Weights of a small GPT-style language model, trained from scratch on English Wikipedia.
Architecture: RMSNorm before and after each block, rotary positions.
Each number is 128 + 32 x the weight over its row's rms, rounded and kept within 0 to 255. Layers, rows and columns count from 0. Numbers have three digits each. The size before them is the row's rms in percent of the matrix's.

# layer 12 MLP down, 128x512, rms 0.229, rows 51-127, columns 256-319
101:162090128139113079129126113132062111142104167114092157170148128126116153133135146102106123107112162108163158090100122135151156140124102156150165123154086159130147192120140093119102056048169161
098:157139164166118143177137077157131097089150081129113085112159196110093184180142109157156093180135133119166117184119120176102088135140137161156151132177130115097160150104178122154115151158114140
097:117091149112099154110155092108142141172097122082163118178110129100055134131071116161119182100096103135166098115199151126079104094140105102090144105125162170146149178099097083120142098169111122
092:149174099148148132154187146125172154127161195110185146117121102115089160167123066218107159094116170135117123086150106122110137130129155134124164112096148127139102154141154069127124138143106209
106:042128118090159115120113135168154164030150108162164084131134087150173160123148109117126179087145121126092162200110110130115144109159142140126097153112119164152160155119085143093117101140143092
097:128149116127204138133103193124152158152125155118102104139118090170150183113095148146129103183114081061077168132127142123146100102152107124134125083167098150130146102061158086054166148215125094
105:064137144123094163158174156153124105175142104022084106159144094127151106144102115102096151081147162095167139194160088118146089093119095130154165128167101126124146108139185171169156109112184065
092:203115096099135095176127060101156171164127107121128132118177105114166104115120135128149099168182127105107140121150154103093075115157144139123138152162160130192123138083117164087112199087148084
100:157166156091107164140093151160051112140180122149201142099133084135148086076133108107124164160203191130182122176118139141178133162126092122152132120116080129123104109158202187116118171171157123
095:084113127135157128154171182121142094114117141097138089136094145206138116128150191111137180108109153118168064177121165195077140071194141106187156118152114144152141178129136178072102141053134168
098:225084125111128143115144161123101160131165101129139135114145145066112081098116169190168158118144131094181171199163113150136119110101118153133089108127168149128125111123133094151125100138158078
096:048092118133120104088050105138111137075130133083099132073128114104091134128150131122099138113116145106130116153170087102125161162109176167090118108107157150140132068095089161132104173198085201
101:115138080103075129149120133141070133079087072101139157101139164122119096177125105123106165136088154140123132128112149190100153142098104094139169037097059089116139149067052101082118190169113113
098:172104149111113125144147102138096173114120074116126133076122138126073134141032074149106100119073141158080149110175135132092103141191140163113129061171104145115149161117175153176124077146097130
106:076063125171100079096141104127176177150086166101110168139123159148195055093141097142156102112148107166131129138132172153117104139114128080095126093126142088086127108121174100135150178078156152
093:142139084186151161108137083139166114120153104123105153158207154146128130089156090133144132115148095143131144155098102188145155214118134078123088146182113089134140162182111132114144119183104125
101:172134096162119113129079144105112110114203065169143146073130132131129093128109179100134116117114158149125141232083190158109128121116106104141117125145178164093107113152125088159122144147133174
100:110071150184104191149107057095138179146135184210117088106103104169117172137147178114231144173166128127058150099033153110145107111132093050120113169117169136112100128144138116140144107114111127
090:153184152112089127109153207152110137193128201148153070141156119127151071111073161135145105079104093132134149171225195065081140117168095128129150197128108068093112122100107132118068121090192130
100:128196136095168075132124145115122085155114110148133114122119145129092147084090144172128110133087175113154118120111178088148174108120096111108103167068080106156091130158116173159171115221113128
099:180085145146111022138120103089094130123117128134197101104175181163110138131097102181160169111137110145079157095097117136113139106084159062111131114056108072118108174081142080100104111131151204
102:151149088111177125068093163122140077122170127167157129106117162176143146094123120073158128081125158140108178144165161117050151122094113140155081087195138097128155115184183107118109153161084084
098:136177092119172114178129146135112103152060131143133135156106158142112091099126152141130098155096109081178169149166124145136135029149104122156129122118109090164115100142131162133152078106157080
124:185128088133131125129131104128169160117134124168075084167144044137141162103124145070077178117184087105072172139182053077123065143151127146094154152102164123128121087112111127118121088171107148
096:053094157159104105127097184149126143096107123113081136101111115161085100099145115083071135176126176171204116131133123139131175134159105162090114170125167146123146115121164092199114130055097178
097:163221139110116141140128158160219131111095093160143123086153140127105144109099116123144128114136097177064120151147179103039108128148144103110110109179092178108144080158110095119157111145118145
117:138133143037120113138119149126091065165180191108172160192107095138110075081126136101159113136116159132158171080172142129170135146128170135163084109142084153149161178103115154174071154059120114
095:141122114104172123145113159118113181092080147155112184132113087073116154127104138120144143159141109163077135158089110145123096115120136117081154156130119151106134140133122113110070192100139073
092:197138126120113169140133112108128109108139045130117079206168102108148165081124158158128138085072082152096127101069134090126160146128062134148080158132120128106132095086095098125131162085122089
091:099163121160133130101061082160135100065121094113133128134140144135159153160105142141109141100079089164142162133094102124162130091132186140111147071131180149132116151148116069223108159102144102
105:058128152145119113060172122141153124100173113110095132188150126172194088082141132137093129090178122144141140171081177072116116087092165076104095067137139111153138113107165141183156131055146141
122:128118121148111148110090070087107119170144155132161138160123124146113109174086096130129057150128157170093084173162125168155145143116081125113126141136109120081063105118166174118114136091100132
098:071098104120102120160093160161141165147134156098157072197137135137112064122091141095108128131147097093183119099080112120105122079100134081150066106110062095132108086135136143140168123103078091
109:144092217137128137094119143119140120110130151140067150185130165171161099084135135067156134130182161132100134095174116142174175158129139109139072156149131123123159130151168144108076097117106164
099:098088099060145109179094098121163128177142146112148130114122178141243148128159127141165127094057130114097151064120141153135097141182088168101112125147145209110113123095147132053163141160153188
101:122124115162080079054146148155187134172113104166118114085120217109180085144107147136101108092064127111101150133136125084129094143206073184141131099062144114156102151164117126143202090099163140
098:144161100134110147141157180138144129169127106096106137141160129133152082168078147173153127112087100120165180120097091154146156092130120116183071095140128113154143122138121147139174204175151057
104:135134145156150099105068102150126112066163153166155128164117108074100150107095178161084129168138126086119086125163108149153059141132127136130141143127165122107101172105092104166160183164087126
103:179139120125200138157089140087120050134113124201115086109107103150076113089146158093183122133082127128122126187128090144141148149140118108159041136123160156112119084142099145137110139105113151
101:079104175088148121180089176098126090141120138121212128114130197104137127045203072118124145097117117158159136186088209155086101147126100161189145105113103115138154115075081141169119133187129130
093:124152140072185099082110083150154160098069155127126186093141150126088121143095079120137164146122130132141122130170141112178156174117151142127126138104193066104164181185109140127120104091079114
102:146124139146085151135155134159106125141129124144160122110148148117144136120094123131208125144076124111098163109128156118131183135156098123131091140143081127166145178121063076105115110080093111
100:088148114094123116143178128152185169089129106116148096105128142147148161169133186164087139135121133078125189153133129145101120118155149127150147165140114146144154068143110070120136209085161121
108:137120074101063125165071135100196156106147158061095113171143058077155131167109157110048135132115132157131129077108113079089042101123124158153137085187067167054141131142178133137187176121127171
096:132097117095150124116094111094082058143109129136163143149124152095123108157127122113153096107156121095104128143110131164185058087100134128174103064155056092136096125149149087231130212177148154
100:159115144188132101139120070135107127126183157132130070060171123061084164174144100157119116113168182146067069132168090146164121120116176122106146129128165157121111080148121148173053160184104139
094:136141151125105174116122109118161061145116145145127123141126159088164087112134158153110101142154177190163124203143151178130113156089141102140122059180092087163128112148122117159134189141160106
112:120172158143108158134077098124081099144122117117103127152168132196106124098148127125078111176121143137169174110160089133124158153083094082162133142127106068093135084127126158114092137090092135
095:151147096097087107109084106137119185052141127079057152169110098097086184179134124129130104116125131053130119171016111151074179111167106076112090088086141133131116126090148158076145097094154102
099:186153132123109167107065121174099176118148110111094173104065123128108136130128161125118128164112130144057128144132137160143091144139022071137170114186144203125074148200213100156183103127167198
112:107123168129159142137157192112107105106171062173086113124128115105109108082102121107181113182146098122089161154124157048101119112158096124123142114087137109135139171097150182138191126118110107
107:152174052141069145161143167181079132040118099113153141135115099168141110143130147145101172115089066134127151126165123185124116135108190124136099104126143126149171135107144132097129096161204118
098:118155135134131164102104124177175149076153048121075073115180114099112169142140104134116096120159173145085096143143136077103179101111137149119057078087160123086112166090100131052129156103153191
100:091038154133151177184170097099099116064126104089136136130155126170114157143144157109127146154115087138183129145151160152134114211113053095124148120150116151116188127093115160100149093143161143
105:118100143095170159115114125096112077081078121186107101143158093120094130083140063151088102172120157065104144130178140104108153162156170152160137088132152158163122135121111138158149158170095115
098:142118080152166149255119106176111167087129103134160125182102107131107183133158146093137154182155168082120124122168089149137106108135064179151125127146117113103085150117094179107117099088126114
101:043088169093135167103127095119084060098140138174167114157148133113181106125125152109091170105118139153098101119130110105063139114062115130122146111123171054146121168168045088076145166084083124
100:128099046118127117109155131136121191086138154128126129151150109141111146115109180058179122149133120143146146076094158137130120139092121095114133130103114183118149118111074112114114136074107102
092:153149153090118157064182151176110145121074189152135163157126185137115160133107074141140144157102092124126161121171099118191195111140124116125152135156179135094081168165160122159090146056110132
118:127175142129099090122188162155112044144156208136150145114147088150112105130162145109103128153092109141116149143140142088114230147113146198110116181111128186174166179170075119132052137133162087
096:093039155132083102095128139117108147196144103100150109132149121153122125099074144147162138100093103088139130076100131100174073102143126109107169192067133130131200079107114135098153147026126111
101:180177065147174082096071135154143128169098107114149112169145156128111091052098144107073145146116121101116118139133156063086164070170098159129075127135099093123114094116161150097139181101150074
091:154099123080103068143183141198196151116132153126201159156101104104130114115158067181187126124102124106069132092176099182111150135129136178082148133200135150161103107092087150110114096151161060
100:145074101142116211096131207158138182139129139090114163150125203136163161190131127118114082102112130098134120121143100060159086108142045121111166119085212150116097126161124133127085144148165135
112:100163199175115170129157132146150086184206149168101104082113165118162123156082133037128059156202144202140042168147108125118129061094144116158128150134095110081142084153109138157116053132152137
101:127169159164122109171097084088135116146110082141154111119108096138160123118148133090234150131135142129147144105105186146150044108128150063196160154121128127097117107085105158142108073142133097
106:143134105097101142141130095097120087145133095155109147093158170094140100124103080141135145079110069119184116138115112139076100153085162105140097150149149126144138134193083131168094147122124106
107:129111176181089143080151144147102098149209132168124146195084123130111100107098068118120114171167110112141140124102171124166119140140097113078134161108126112133093083187171111182158157164097100
096:099130098161110216081147120167177149109149133137152117183124103125182112153107143110146086089135147157114121138162169128165094104161139147086130146092103173165122200174086140163108117136145113
096:136106122101169097117129127133126100097119144139114099142100098144127104146114134179130129068108153145121123192107084142133144118145169108135162099182114072124137111098107122138098126123114085
096:084111153158120073147145166110107115119120121119106114054099155064208111140134106135115100061113135117104110133137161156138163137124107149108139117058160117093143114139127176130057104129145106
101:169103196066147109165125104113110087150133134204125105099131139161048100101097130108103139156108168142135099116103117076178125073113128117181066127156161180130144087060130043113100138063158157
097:135126102143097132119124150106068172136152171101079154149112133098125115144074094133155099091145137112142144080108125155135074137111101127150120064088112161109124108144164112194159164111137169
108:108130164164121161173200114178129108130131126107080101107106131044150127158121141153170159120125094156135154166076140106157115069133109125148167171117129126134188137147084108102153213162108132
105:138098122105103137120112112158136198147108142096086123127152083120113136155136157160136158109116120069092122117100047130088139129134123107139141157057124202108094109101118126048101145124134119
090:088095047054156113174110104088148151170152180186139151133085096117110151057096095074107053118170088142098114135048137126198137132127122124097078103101086149121120099116119105097126120175174093
095:158164151144141073160104111112076189191067101115136102083142137142158124165126136110091179112146206153131144132045095139121060127133109118143124119174103136137092103132178127128182129135139161